{"n_head": 5, "activation": "tanh_gelu", "init": "uniform", "init_std_down": 0.0, "weight_decay": 0.043, "warmup_steps": 403, "seq_len": 768}
Each number is 128 + 24 x the weight over its row's rms, rounded and kept within 0 to 255. Layers, rows and columns count from 0. Numbers have three digits each. The size before them is the row's rms in percent of the matrix's.

# layer 5 attention query, 160x160, rms 0.102, rows 87-98, columns 0-159
113:101106128126163119133163131100157132182108128136143158083125136187142091093114161149140183105145119178061137132124142146158137113135144122102135169153112118123141098118083115091121107122131130151105163145160096131096149162139148135151137142144116129080106101151130141127135134107119159126136104103103124133092124098141123116152219093114149106097115114153098134111134123115150138122183114113178109120113114135121128133143097126124086148119112145159113154114162095146126113122129132
109:116128098118131130117162151096156142176107133181102122117147119167171073119109197139122158137166094156108181109165147143122153111132121071113123113171123144093130129157108087091069095105123119116095150164147105150171122108141136141130127128105151138081124135154112127139113141150093127142079073130084145144116116129114092122120160095138145139155113146150075119123127128148116131143149126144150128136134116173130143127122124077123141134129126132129156151141139117119103119146132120
100:109129107130099130106122173095085106142120113164101129119152168165153097121083179099119150107107095143164169099148173129110120130122124080149124138134142128114130104146108121097085101108149093128106134152131119166135138109144116146125109128099160113084110123137122132137109093130102080113120089135065148146093117120138107093090150090141159110146139151140128139131139097150134173195138123145114114144127115148164160135108127092125129137090138125093135122145167116115095095158138146
103:136146121162100125168143126093137096178116127159136110108128147161116125100118174097082148106108145137141139141108121186154134085120161127129128112124111136115118109141141147111141094093101090101149122118171112128125077112152141133160127126148140115158120081161091146120129104162105133169103110142082124123113111087164114149146151119156107133121138134135156143140113144162135162172103119125156132157081097141108187111103137139150106125092166151097129069153127157126104104118113136
113:085121124141148158154179147081138115185095103145165114047120109159135080107096122131143172127154093176097126155128152141123153115180133079141102163144134085121122123115129129111106108174191131159137135170138087158096158119140148121140113129142129155111118102150133143111131134110107150107104119129117140126145133120130127112111167143141129082096123120120098118129139121090110147102170127130168090113105138107158140136131094122145114134135108096140107143114128108119126128102151126
123:122154122152087088107105165136124125110138177114111118142143119075104161166153114137135105124099134111176083111120123133112136177116134170145140127102122133163120169140131158150130140115061112088140110085109122130106093111132126107112134114094137138148133127102104142120129142128147125147117153161145097107188112092133107150125043153128132148158154152130142115152126112136123114191107131162133114097116104140125126113117144108110165121153149106111163092153121173146113108146131155
102:098139149144129108148170121114143153191138113094199093130140088172121126082160112134104161167134144140127117149150121132120107092143141126139146186128089111131125101091126126103143094159112151164134134146156144111059155145084133151110120169134151120119085140132159126121135123115134125163132107152158158090096167119145129132151141141144102113128134120140092143095127170115127111111129147090170134108072128121153095107129124122148102116144120115131115124092101110138097093113118140
098:118146155117103122103138126109159123139124133150139115123113127118180142130105174117139181146110111158088128078129100157125126090123124173143131127155137127129153118130096115102115160101133135144138174133168143124140140098126120166104125140120085142104128107151117128071123130132095124134096152077096152130104141141170126103144197086115098126114104134147168122090149127142133114157133122099147094119128110155135131104132109128110108172081144162163103135091197082143147105138119129
109:146110111098142142081150117146134126078099139175087147153179118109137115163117148153170152120175088134091147115148148105117128118131085120084110098136144144137144128146111120092088143076146146105087143131154112137184170140152148134133148151120118135075134162144131143156158165124121133099115103096104111187142108122117132140140135098103153122128091128123115172118113093129169092111150120142103115150136119173122152144156148108097126150109118144147149131131167093151126140121130141
107:147099143141128117105128127105144203124121084184106121110121157142114168140120153133126178149123186121128153094126142104143108085134144085105092171156112138136147144138121082112147096125048130072117139153165101147111151128138131112098144163128145142094128145124134159114146135131117115176091130113122136147140125126094134133121130169142104110146149085119118111144070152113112125144157101127126151096136138115143154103105151136132107130110138147091150088165098121104124136138139135
101:117123123167127146113122127117138156149149110133137141096133173139176107143103111117143113135126134095095127111114135140122159099128126107145162118046144116095085129146103146089118134123149081153138128111100124158162176124124125134138117079150146111107138108136090139143121133134147168128128094130127077136152112133142139080098153112165122133130117160115102093140143122119109127161070127123145130110172136114116115180125158128104181164158159166113107137096142123163156145151105185
098:119116118147114140120121146099173132105151117116105130129150122144177110100126150116143096108138125118113154147126164126133145151153118136148173112071169130112104130125120168113127144118137102149149146117122115158151163113094132102126142104139148127134131100101112140153137116149154155103161132120097105131146120109151142069095160135153108125108084146112105133136157093140113146137059130158119142113145111129098118181090174130112149142168146154111125155073173146187168135140110192
# layer 5 attention key, 160x160, rms 0.102, rows 87-98, columns 0-159
114:128146115123064129140122159131156102134122174095150108156131119102134114134142176077163155125141123134143068106096164134140113119125146128134139131129133122146132136163142106123123121126146123145097117161117114161110136126121082138100085132115127113105110097120148141099124155139115155129129133162155183144166136114102127112122136117141168124145096132114114111195139119111117138135130140142130118086096085126125122083117098092101180091128144156143072140163114179112105153177101081
109:126166123118119137130161121147130145100144155140126092134137109121143108108129169088134172145134127168100124128091119107122142106135157128112159160159169115102103114128141116123121146107118121107095133137109136109164145131123122152142097133099131103072088077141135141132147131149114148128139136065123150144108136144095162172149183126118169125119138107184134120170129169129124116101133091085195125132128163145081121126163102136113127104089106167151087129133143090121138181121128111
100:105141088118117119110177139139157137137116121125139107140137097129156151108141111110146136150154171122095141128108115076116130099139178122115117207102139112128104097111081114112138129134125109113099131149096163098146146104134105142160128129146122088116117098137102132151130144102122125131154110079095136130094136163112191166109155140097170115124153123134149119127076149123161129103120107111194152113097164124101134145166092119141111120102142107168092143130119076115125137109122108
106:090173103147094143145115134126140111123119117155197134087120105149143113088171141098107157115134154127144146141104114106129116127131152117128139146107056119119115126116078153084146112115153129138147131138117102078094117128155112181186132131124118139126164097147138165144116124093133150131126111085119129149092127146165127132137164112091123111122155148104151182139100113134122105144161139159148144132098100114117186124140107144136117161117097093123114121151119111124101078154162118
117:103165107120121143134140137126107164166132147123130111128161104141157137087134148098184152158152120095128099114108127127131126145138148117130097165152141132176087118152110112141085152178127121094092118147133128132128132142136121174073114121102118135103121133101148148098114137115112146139116148178113175127195170101101128082103153115093178122119126157134089107164107127091120154127109068125158117104113116116120133126136124110118135108106146136155103167145101157093127152149092137
124:122150157125149159155118116100129118134121066154147149078107116157093143157150110137081120129116132107139158169138103086104123126117117122087122128138095141061159142132140166147139139133126132120117152099111142124165111143103134137179171142172144115149154134139108147141118108138122124127161114116107108144088100139128098149139093115100107112123151135124130170065120142155122101106159151181086110173123147112140137175123147133164085147114121094126146119136154121152098139074124135
103:156139135141089131165092128088106120159122129151146124124134131120162139113104144147150133104120103111144121102149178113174147141143146116165080111131093138158160149126112142111113097150113118092157120147173108131094094143149133100128112141137158142131150109105148135123122160136131138158111096167105106122182138069107066096112114115159109156149144165124092123137137094109120132166131114117115085136097062131124146090095122094101118088132132148109162137148122176143124118160131129
099:113159121130055118137123113113148095122155160120140118115161107109068166141157134074165119135114152143122093155101096126116139121088132115166142131126101131160140166110113126164133144112105131138160124095112126124079076156103100103104109146141129121167104096144202125146123155115139127127141139125140138146127138122162154106124103118148174157153107103139145125136091143096143137151103132148102113117077091120157165133149153110134135108121133126105095141133150134088106089165122093
115:139136098103150151112161117168146118070150155135097101169136104125121122121150144118138129137139132135108154138095117123112141114132131130100166138120192121138122102108128096147137149082146140143116153100103153134169155118083139138100123138107138108098093121148162125135173133128143140128147123065164170092102119136137170168125152153124157102107097122127120121124166171130160077088138136095134148124142170140118117129164156136132107103132115172165081121089139088133139172124120100
106:157125124113127164088125123105136101098123138116138127148129093160125139105138123073126154116145157135132162143124149141139118105139108118122129162179126102169153135099176157126145122118143153130141124117094123082127121135117131103112125125165130150139099078133197129136110110103105110089094162129147166090119176132143149159161151162111147124082162100098138125090109124101105093067138170090126160144113112085147118115132110153134129115124129096139114140129086135109143129147142066
095:176124174136123133128139086156110141125106123130148114123133168131090176104149146168156141165108164126116090123111110118144077137079136173093151121150129155145159154185147096122179132099076124090130110145119149117143142179137134111167124137113069146135166113127123106144136121124102108105125144086149136093115127113085144165107120146141139165143093108100135134158130149133102110142142136135129152134111170126136126078114137122135127137116150096134141107096100123136121092099145090
091:159148146131135127157114130149118093149120109161111131134126169090114099144137158154104140142144102111111111108127126087105136107107125141111135128092144173110131162168095117130121112080109068119129152175127139134152176124139117149110134145126138081114131146148093105144149149156140094110153135118128108142162083083115116134124147124134176140181099180164160128141151162170167134166102102121124128140155167165131150113088159129106121140141124163097105105086121117149140155104148135
# layer 5 attention value, 160x160, rms 0.0778, rows 64-95, columns 0-159
103:160119142087136118098138115116174154144124116130117069142124106092167140118143115136110104108134149119133167144134135104129088104165162116133111151102102145134169105091154110126148131110124087140153117089145158125123140155113168093139103132123140125150102147154127100138106124147150094124137079132142162134087113153127149144127149171122141092088109126124126134096108200084170118148097170135138110143145118103157103118181077143143119103116126098162123109106160109100146122094159125
088:150158140098135088123129153139159126141089114175130093146172145109130137091117182099091116098086136137130082146136126116153123087161147152137064131109145125115158080102153121161154102135152073142122075098136131166144134109142165139136126074138148122140079147120130108151116094136141113122120081124096119124119130159124129156082119111108102125141114107132112105120147147148153148103126144136127121151151157136111134158150136128093081170127108096099130128127147101152119154110145097
091:168128142164080138131136095131138129158105101120102135096105164092127146097131108098100158149164171157137155125137123101090094088112139128117155113127145121113108086129110155161128152120103159121107145120082136175138113139140158152187151107143083121122176145118145142108123114132133120106115137130151100155099139122154163131107156169159124110149136109132175154140132150111112119172161097175139139096133126117156153141080119176149138095160164105117126091119114114146149124097122130
092:113101146114112119151110097146104132106125110160162156183132123131088158108168180191092122149131128101162133126124147095151115140083149116146100106128114136115157142132123152082096113134159112157098152133160181134106136127124138096112106163114109147180103150145112136169095125148086121100130135126134146132115121134113078140154093136150166153070114122111145167122155171121161123121109146133098133145128102122186134136133127128078135132111101105135137118160146149114118105108146147
089:112134130132126125082139167122110150138138113112138106098126126104123099158124104154129081115105103111153137134150185108113093136139183142138083132124163151125143114174118164151120159112132076129176099162154113125129160148118109153132120117102146126114111156144111140108113139137114079142125127129101164122102142104130121109056155130148133102126127152110111174130133097130100108110124134158083159141153089133109165149140123129169195163100075117102101138113144112126132117090115154
093:139139105109114082135143118147159100118123137120136136148124156147139114097130124087155092155091142139137156132151083091106159101154122104115127135125097119155093094136148140150117135137118150144128101113137119110139132114154138072091118135134128138157094125151089097136199104147158150159138105128141106090131130153116153098118144138151126108128118089096100089110168158092127181126143137132153130157067113114139124088144169153087124133144157182127188124108106130166104129130114143
102:175128137131048122112100148148109128114140140146106097166135138108122113119131175133148123133090106107137080122118167161160115153122138105118133124107113118130117140176142116170149128119126117097140059150137129097145123174151096152149116143064116152153120148095135171105104126129091116163120119137132171121159128118105080098092148129115126153136109159139144159166147137131122166122133127128085146092132105142124145150072123124097184113114141129110121129146127173130119139114155136
103:163130097125092099110079130113147100164152161119118110118121124159127133129137129138116102089127124114142109095131174122154121130152109136116109094140117161147137146146147086094148118108131076127134101109150134120111167142100125122152103123150152151137127148114162157123069128139130141112103076132100129105175108149132144141162151185149156149134156134148094095160074155128106122128096146124118149088178141124071102123125111095104161120113120097124156107117139185131114105165159130
098:110178132171095140168105152108154104131103165137110119115116091133137103134156116074108124102187137123154120168155161115090114169163109137091128122121137179138128175121129122144121122107140094141129100176152106138125128144125162139151138151141126106124128159130098145154078130147108157104111104134114130126133128101127083138100112126137115135132122148103088083103090101127090098104123127134084150159129126115056125128112109101132109115096138169111113138132132175169097120116144121
097:150136140148112105148084083136149092156185085123125141097129134139124136134147133149150123164139115121128112107089114099132117106164109111128185088102134146136161106128124079119151131136132107105146171109110157123114134078101113169154095074132139134160132107153120118119170098169152125150139093126163146105140135156156089130135129130130142163153142155135175111110128182132173099106131119129118136140100173171125125105157138117115118116116132132171114110097150140074099106124128113
098:122172139141147160141110137153155143093187156121126116084163112131133115161155138146180170135105127150126134072102145091102174107128107133129106133195102093164104097151134147107141105141126153117125099146129124161107172159152082122141114133119146141146141093131136144127160119134151178161139108126145105119123134088119097172102111105115135094090088152106131144113128161119161119098160115153125135148150145103138133107146163102113120135127090131134124171132134131108090118142125090
091:094108143146117133138140136159146089107099111104139134108100104096117155172146123105084131147117096122159134132135140114172112123114120142161110107181128114146079130109145132169125137119134122109144140155115150126095117070135152129150087141121132138125144109105154139117123077092135131116163126155146167142157103109097133108162148170149160136096132194088127170175088118148112136138114161122138148090105144157128155096163099157119134127126119113101107160119104135069140124147169113
095:139116072149153122144101144098105110135127103166098141166137166099123167114155096162101129104156179136102110101100129158126077127094132114119087124059135164113129111114161128128108118127122136114071177104170102115146085136150151159117145158132101136144191107143092126133146148132137109130148179123120084158097138134166115135141155146138110119156146132147134133096134141138133149139144133149097126138166155133111121139085110131138115135176110150130113124125129127149139105119125180
097:098066108104111103126084073103129112163188136095108163143145156108134096149110093124147155175134134134122174111134163143119137127046107124144179153100114094116145143113145152146100110138098170101114118148146108138104117114178132101102098136129145123135109109124137101132170143131129162157124119120134145134120105122149109125139129109124151123093156155152158135126153159101117145125162152127145132103147131131154145114129119125124092134150124166142155155106168087133127137148078097
094:109126142150088130095122122159113077117123112089144175150150098134154152137126124109174088144159121128126105176135135099133151149138140108172131110063135135139146066144107119107106148131162082103154106156125167142142109113162146125129073123147118141132130138120124131131091094164125140109154165145106080115095125103114173161159125139131135132138145147138101131130124124118105157153201122135121143168131083156157113146129122139124139123138122092137143125129179098157163138154129117
114:145172150154151136144111092115181140156079111143164100122137143149111129143179122150082114121156154100112154197153100119128108104142151102101116123136109155116171129124106147135146121122096130155112147127100119139123119141088130120149134148156139130150105121149134087154141107103162106134152101110160139142128128169150142160117110168088156110079133109111150148107090162112169140122107102092132145140145143090173143135147125108121068114107153131102104156119116107128118124075157119
099:102166129111103150144173121139140158106097188139140128115155142137082143165120156151098117116115152127122144136095138110131139123106107134119058150119146168125164114105151110143146141125100107121120173110115125123120128107127145113127119135142133163161088148148134097086110169108136095110142160109098107161087134145136112185178116142081142101079128142113099118123120119118136111167085141104096111147170154115120124093136127160135128159179122101103131101167141114164125148109110139
110:157152109124091114142113094105132112093137109099154168150119106127119128096118128160148128153101133129105145131127116089116130122082111095147154117103128119134146143093159179159139104115121162143139090112118152146123097153146183075109100132129131159188136115149133115155182121112176103144150101138144104125105107125118113136130114154144113135068132147143157170103116176114155123126139120132130087153111105101200124131103153152156110117117121148132160100119143130122114138146069104
089:155127101127156126111133152132130163128154127098138110161116120161125102109112101130145182149071142156119121146093112113082129151086116122143116127124120142128161086117131099163162114106093132139127111086085089149132100148171140140135139134160143106127132080149088072149131131089114150170148131155145106121109129143117138132171151176127148106062155148138141152127113122132172126163102105131151127094128102114140097134126112132082108152161158104146126108101129094125149165149155148
095:113111152100163115110158099133112137152082109156157121189121129123102126082102130093091093145122153135136135172127095150169130130117139122120119117149145110100098101134148120122128102133127106118113153125126169124115106102114129089114118119148156118158113141140106085150154125121162059107174166134144126108112113162158176149120151172137147121084151126143164168110110131138138173156112132097158109130091123159188134134164131167117124119146118117104153122108107107112153130100159155
094:141099162135153132178093120098127154152125092120150174111120119142111150116140101153114103167113132172140141165118128114129119100083147107130111147122109114134140049147114162170170108098090124117126140161125131126108154120135173145083146131108092114168119170121158136144123105126130096166148110135131163105087108173130088122118115124147090112115133129130137107126107182102139145129133116159151129129067161131170110117137142143123093132149149166105129104091142079125127129135125131
096:157184126181152110122117118098145156166118095139149125130107110178127121146142106128146127113123160126100122174137111147147128090152151094122130103171139148123114092117115115142178123115150094121173124101105141087122158128108145123151118119134141110140120139118112152157145078112161099122120104149111210098123106166151109104088121142091105104123146092104126135125089146115129112129089133121094162134104181158128151166153124118147124139097149118141085118092104138120097104099134127
090:154161087127114126111122132175152135101174134152102060144175090126162150112099140064117106120074114129128128118126108170111135144137149154161164134107116127132104084121119108136128106127110114111121132105092079104133120088123143130179174136075161132128088128123137140140105126113101147159086103121103159105107118155128125136134117115154109112143106142146169087163119139127156136141126131125126132111139109137075103112105143113119116125190142117128126145138115114128163118123181154
093:139175111130163106149151126127124178182108103116118086114106167147139093113152147117107112143111105159104135119145124153101136124144113131092130122117113145115154113123105103174165099106109137157148164092100155163148148105122152163134143122158161119101133135153096081144113113139161119097092094128155092119134150154149175137134161122144135140153146104143177138087121123095133101151126127157172091173155148134154094143118104149089143150144134090110150112134103089147125157110126156
091:118094130136140151168128163120096120126113105126153142099175076130098125145180136153125109129149131129130154114120154101132109129089111152111104117164099148080148155140112147138104124136119123087088135127106133139148106130102132150123145125163101121165149091127150094125124139134142112087103176109178118125130150050100102166116128089162156144146132139147140160135109110137150105084143100115128097123140145117122154091094155100154124123099101146083108152141092173122142146093124100
089:167159139135101108124096143124141134178139122121116165151138094139104107110109126107161083132075155147119091117093122105163129133110103116131157134146093128153160116125123076164161083132086070079150105128127141132127109105141102151129103104104151112152119103159079119132116131099146133169163116118123178125133116118141129108122120173113103116119154117139101142148151155138122144105179151149104121136074120170122120092099147129132122121134130157095147134090160127091115151133168128
094:155178131106141135147162153161135162124080105150106135149099119135144147120164071070129103085104146175136135142150145145109120132103101127146162151143110131118156128112075144152117093116110108173134158139117155112139148118117148135103132146136144089158106131147137079145076074108129124128159151127099134101093109175143187123103118150110104100143143094111103110109095158143125121153099119128169140153132158104126114163116103103118109137132123141142153128129158111140120093161119143
094:103090153114128109143128104155172129169133130094119118061108125106135160123167106125070140180122096149155116092154178159111115109113142135136128138152112143150076119114112119185132137096080164137119168134133075110128128131143212097149090142133126125147144144141123106131112135131151131149146136137116114112114134138102166145101131115107129096114111158118105137158128154105154123145159144092122152107145151093107137106122098114103113120161154100109132099112130107106117139105162152
103:090118127147120128133136171075119146154151116152134167111138140105123141132123106120137149147127164156100140140119134126106113123066127150141124154110155172113150156138148151090152129097121169140095134121129106132147122155086101185134170163138131105132150161092148117122113165142099080135095147116150083171133133095114106153159149108141126122150162177145163154109135081136103129098098078124131182107123168109101125127122180138141138137157116135120107102142092113142119119107137127
098:101093088094109124144120095091135166109144121112128189150132086157126126105125089112158134100123136151101105132132151099146196117123144128122126149136114130142134083106140126136121135114117146101109155136119132110149119135188155108177120085123139152138142103152129104172121179125152126157109121122153101139121131150124111185096118098090121122108123128131113123075121145103125115102185146120102159186142160163083119117138115130121102132134127137159136129096177097129153092114129109
103:142165160117141116141132084139139178141088106114169132159089148142101098083157119110093138156122144151145142171127095130128126099121138099120133136141123105113147129094101136150141080139122111130129152092140131107113094119109159090087147149142168112115122101147132098116153093151135098172175134133138151092075112147108154114121119160120115098093121071139110130106133182126160131153143116102134121126084166117172138129163128159156111142141124132105145122082112099106111136113108098
097:149157169125147143156168117118131148122055068159161124120131123150114122100122111165086088148118112107118114202098091096146119102168119121108099146134122129118172118142125102144143129127128099112148161121110124111134141113088139124138134165150117098146116094143153081122140106149154060129138127097124147119079122164158102158126115156148115133124122109156135113073116154109144148106142132121126142145100121127190109116164141151144118120089106158118148143108143126098117130114150123
# layer 5 attention output (transposed), 160x160, rms 0.0703, rows 64-95, columns 0-159
095:141127130135118120159161097146156103178150058098147127088118133131076086087150110093086140158122124143088116120093140160164139134141111133134123142154143135155098119158125160115141104148144123153119115166156116118108122104129141163094117170112089115110117123159145131077121105119162132156101135142146134128132191147147131116172143157169145094123104116154151099145127122131113136204125122117117119115109096097104156155090136145170107144133127143122118123092097117129118111145110128
074:105105118137145108124144119148129147138101112086145098080105102150098143112138124151070152144170129131152126076090154123124106086143150086115141139149140128159094154116118158121167143137091124109110144161119074113146153165110131117148133126092122093126190128156179172119148128125109093144111136130116129144107170118132140120151139143132150134148127125094146131154103105108159155212102112144126115151109104104135142115102144098162133130114112137146118107091104145123098106166122164
089:096115116154134158113167140133145124118139145108120156100090144147132126126142110134133113126092075097106168162156189087169143185155121121119114154103131146153098118178136079131112108158088088116113135126120130144081107127125116078100102153110184138165108127109119116137093132130145153144150110117116150104164151138121095130145126112127134122101143125133095136133133135128148108138124127118161146123112121195094136126154108117129120178099155175138133155098159103140097099109135091
090:161139159125165118104142105102133138146159091130118152124145112150167058145084099158147130133138110155120127125146120142083196136134116066134128124117100165089128115140119085116113099155147124131159142126128103144088099115094110123146125140155174155100111101124180116137176174128152088143116092170094115144105123118168106114136102151140100109144102155144089111078127108139102141108134106122136115101130111128140157132123130133135140124119132155122154147164120118150106097162152141
071:144164154141132126114131131082113135101137116105149152139140113124126167079154139114099109144174169146102106136112053127141108140135127131075177109139136161129117130100145106129158155156132122120100136076102113125143170156154095140136113120100096131098157097072168150110137140160133127120131161132149112169097125145099136169142133141136126167109102152118136106164154177170109107147118106090077116119087127122134139113131138121103134083119134118132137126134112141121167142166133098
088:158127155117143138135112109138137119142160086147151130096091107171162104149111153151089135106102101179122124132111133126151147120100129175135133114114146159142155136128068108108124102181123124106144138157132137110085097136113110108137140125128158106135163119110154101146102182098130093122095079137158130162157138112112138119097128128133116167126167115143118128127075074095164152089137095148173090097158149110126144119120098113143112118145113164111117115144146142134157105126154175
106:076119140135165121111162156109138171134145137145146153093142111131171083123134139139126109156152161110117129123151141126137106156135138114096151127103111142116119130092102123121111132145097104113121159104119087142142127100114139136104146089155138163093145074090148116153144146141171104109105119148101097153127067126127150157122135117146113174122104139126094110092085125189111099154121152140098092130125127128158154105165146082170130106143114145131159123184155120136103106142096167
099:071112161152127119137178144152125155163091127139151134095139138136124096131125107128118139181128140098105133120172139125109128130180161128140112150112111126104125125075089168120135152146129143135125116157153078165142130110152147163103129116094095143074142132117125114132112152142116116110140137130116121179094094141130140129155145124134125110136062121114155122108131136148128144174121131125097067155114101087113181136116095135189098116118117095153094138154130123148105130127089102
097:133130123114149143103150141162134112148077121122146149163148142118107141165099087117114122121125143096137100103147099138122114111130113152155095149123122165084170118107125160105124149165148135121107101142124144131116140126137098124114127111103120141116165108129147111138164167126083171155178156082119128160108072154121142117154094105091142137126092152117170134124133151107147136122126123096133150123118136092130144148123146132108114103094152035145131136170133120100144161161133057
094:110102123143171121146161143178111163121123159098144131102119140134153084101124108144075123123106138120099142142126171114147144168155145122118075136125110123099086085116111151150139180178134137146128142153095088152107107170145121107107131110126171093127114146101155121120096120125148112152108125161120134144116145098142133131125141115154143138144099097128101151122082077147110169122108115165136121120140154082127184132123090133166158136148107100092132097094094134146139121150133158
098:154107114093114101125084162150139126134131050090136125156134126098160173101121116107108086116119150125124112155086110143149139144116175156133145143108167134121125132121150115197150178150156130109143106126123108090139125115143124132129135096120131079144117150128094133116125103134149106167127167111158152124149102145074169097106114129115130149145144100142117099154126115120108113089112140141112133099139157132168166101108091125110141118143147083100137117138122145103166175125128173
085:090134195146153135092159123082121152166168109110154167132139123137140088087149152129136149128107152126070136133122153141125101116169122142120145162082105148134153132134128143105089104142108136153117175103125106152146149137131159148099120143161153133136077131142126119102098151141147126131103133114122137140118132151152136128107104098131095133183087081107126106089145131157122129109143106147086087154124131102166140127100131094136141105126137152139139090110151117129091096156067134
086:178137138135133143103157101152122121093089150142131117087086125134097111135142149142144139134141078140126153162165135101079183107136111083127118170139133124110117131165136063077127139118143127155150117145108135147118145134088093115144145129120123162128106131100142181142129133143102138123127093119122112112155122115146125136154137106141138099093153134138116133146132082123130127165102153115172159102112090173137121132162137175150125153090122118135104145131134100154100099132187069
092:173141132108120100146121161171152094130146074142121124168149139150151112102107142139144111106111132154147123135075125138119185176139144153146113095128122116127139137152121067136100134159157098138117116145132123116101071093148117126141124165151101114126144104063104119159132118121164104130073086125127114125146101144115128131108115157111077139117116078123110112113113123109146123083139144142153107128138137150123152118132094166117134144129105128112145165183117165123136125132173176
092:115113145138198123134192108108104103155147141115107115112108129144121091159149130133081176132098105180132092135131142144104123106118118150105133117130115144174136183143133102097144073145135150136108155094109099163106146118114119087153150140108143159113135120119167084149140166118116078128119081152132138167117085158166102117116126130133105131152152167124111129092134080105162150133093140117152120120127137099120156122159115131120125108133116149163131141122133129154105077132141118
116:110089099114107122129143104104139127180138121106122140135104153127116120093087086116116115148119161086114160109113185133129145126117115113158101134116133121136138091134172139119127133123141125158119122168129134122118112151155139133123089147112138074156136144164131157115153107149122160182138140133116151100118216112140106118147122156176156109124069109131142136108141196124119111134111126153158143142106132110104103161079138112157105138122130104112140116092123127087112142141148066
088:160131107133157140112104071073098101130120094137119100142138124104115156122122138175148149137141082103154136132121126138115155096126128064142156164150137105174119162153118109138137092104163139149137084122128167120128142138103132101121135158112109146119106135157105152159115103148122133118149145136146164104136094138119152069114106133155127096169132108130123114158174125118128171103158109101187134097134061132120098146098152131126108128105116140167101160151123132164135128124149107
115:169122139120166134121111148153176102143151051138130130113128147145166103136111116141099108111108097150129129137119116124123178150144124123151105150117121157112124117162113074112142109203143121117144118153132118122067080101120080123121126139142165132113120116090127100140136158124158104148090109145147117132147119132122138113131115138123106139129149099141120119098109095096126134095140136144160094082139145136132179120153094157109122098117107133111150144166107150130146107127197186
082:097116121125085106114152091107176100144147125141103148100105144132123118139114145143119120120117098128153159146115179121156169130119101129157162108121143081174114185174124149106128111091118123142118144157133139132119103108139131115126116156117122134143117157113131137128140128135139096107086091148129130103161185116143118137110157124167132118147145075128110161135147124103108123114113139144122106177146129152095115176106087126170072131118141187112130110114160163131081079106112095
094:121134144131146119148146073073112133150162131149124130086100138157128071110117159157126176124132111139115168116141167148122151103118117099137126106130127119169148150138107130079128109112100152162125165119106114140134120166123148128128137165117136147140104136183162154112135147130107107116081075176101115131133204095158085131146150126159145093151132115130106124109156121121127128143121121143154096157140117117100088151114145119157102147152098150124123107086139112134092078143125114
094:091138106123144135103140122186159103165138115132124151138127136174151096139110104167088137087105086129116143137131128097128143152122089138142138131100143165105146146138122097096114131190104120137149153134080142138090090149141073090131105111131200100107139120097116120135144175132131136151098114136146108128139147093117120104134131127122101125133145100106130143135104076118151165083142123124152112128145134123128175136110108157123114110127138147132128118138123132117155103169215143
095:065093140137146131138171110148106152145119179105146121075109142137129095124142102138057141139145151104109134108134141104148088121167125120134101137103119148103124115104119174097151166144107135158113157156115100162136125160125124137110116093108168091136137134121155141087116129148132141146136155147138090151124195089134147139160144118151173150153102102126146140108123138164110166141106107136132105131123134087134137124125149119169140104155119106100141077064112123118151116136123121
086:076131110145136131133140133121119166157089139124069171088115131108093100129123160162150143135130141132162130146121182108159138136134088127111145113131130094164129187142091176129135099111092133099122136109117125123146113153151156086083107107151113128125150135175108137130114122125108092109129129139124080106125133119100114157101163116137157112142131140096101183146107105131123134139124118152134093189127112163122151147106118138148083145113131142127139109141190162132101073128109114
091:131139122148090154175129096108129128101117172153130113099106118135125138130125115120104140123108100130145154124107161109162128127110119113143110114157160073163095115141122144117142145124083109143116134156139105137138135181141134099126128135085108125161111171143118153109143112121108150129147147137123160119125202093139087132125172139139165084102139127127096163175152123138135168162110098130140136135111123143080094148137143104170122165141107163135088121057121143141113134081089107
093:176140084129117122103066139126148110093102106104122127211136145103128191134100114121183097103137143104114123113142109129088158129109131133099118150119136121142140104136164100140131150110176133132159111107118148097110155148152102135131138135138115106132113141137103139143148118155089172161160150116113145107133100125148129103116088126117132143130138130153145132095138146090110111110152144164117181113108155136120107131133132114076112128117164068147121136142120080110118188151151117
092:070138144125177088131141138164128116151111111117150114102122143160162087140107132167095150123113123107106145142127165127137128128120128144102141142105128125136148150112087151105133145172134154137134155153092103155130138159136102097099154087138128102123125119084161140133142165158116129139096145136148101147144088092125146127113149093147135194170139112124121116115091072100137172104106139157132084146156162074145157129127090110152084101130105118122109107142122154127132095139124169
087:101150109150096156155105067157126102152128158102103120099120120152114105163133116151115150141132099143164103145130137108137126104130102173116100138104149139149147132145131147106141099155088139136128116144125146147108137158112116088145087103078118153092140155137120129110160170130066146181150137135132130133128181113142076139125134124129133107103153171098156149130141092104165190139129102146172130143133126103108115125082154129145130110096134132106100116097112145126161120089133082
082:136170116129103150109139151110138121148134095124140159124132139120100140096143134094120140116076131120125130174081142074150157135157122171109137113119175125164112138167113140148088090142090139101113139143133153136128149126130135093127120140080116096144083152090086120109108103121156139156121113099162158121168131156113126137092108143144127122147147092097127106134111142110143142153126068168125118156101111159137117125075162160177127139100144167110132137144150135128149107164095083
106:116114097143129134122126122161136117109076178132109141161117183137113163133100106131165112100142093090172145113156131113106150165141097126134131132139098094123132133140161109104134159118143106111148111128123183135139093137177128102129090129131134133137151123102105156150119118146115159097143099124109125092142121134134109117129138129114129093131114106114159162130154171120133100107137144116134153147136140183085087164114082151111093151074172110151136177135172103111114141133167078
099:186162093100171121148138131181128086128120093106147058139128161085114137143138148100098158130126117149146103149087094126121108115107127151126124124143152133146131161148132129137152131172181131136147109144129125132109136145130124093136133137117112095143127137112109123102135105143114121113121137110140118137135057137097167089115119142133144106138180104145124111168123074082155170131107128130194104105135115108164128120134166168124126118160131107101121124120091115116148162129163147
094:128093127116110101119105076124122090176159075100130125085123146209124104135082109154091132116099148101111165107118163126119147121132113153156120134111137133129146088158138143104128111149094142154112145175130151120105132150132119116133126135135139103166110165134129143097138134117130124169088128153139141130166206094153111117153126141162155163148151116125130117116112112104130126118132108160143118117134159093103118149083110137102097114127126156091144108102094155109163114135150170
084:096090087102172090127105100123153104184143120120134120149105139169113137124116123116125143118138123128069154088131131146112124114083123103133141130158136131118135080107177122085154137116155128175143140137106149126113119171169101114083114160119148110134132136181144147098161141123130146157140143132144158116130210103122129106156140147156149152123118120125143128145151107109113130133115140116163139128113161071119110166111118121113096154142123122109083104094073106118135148148151107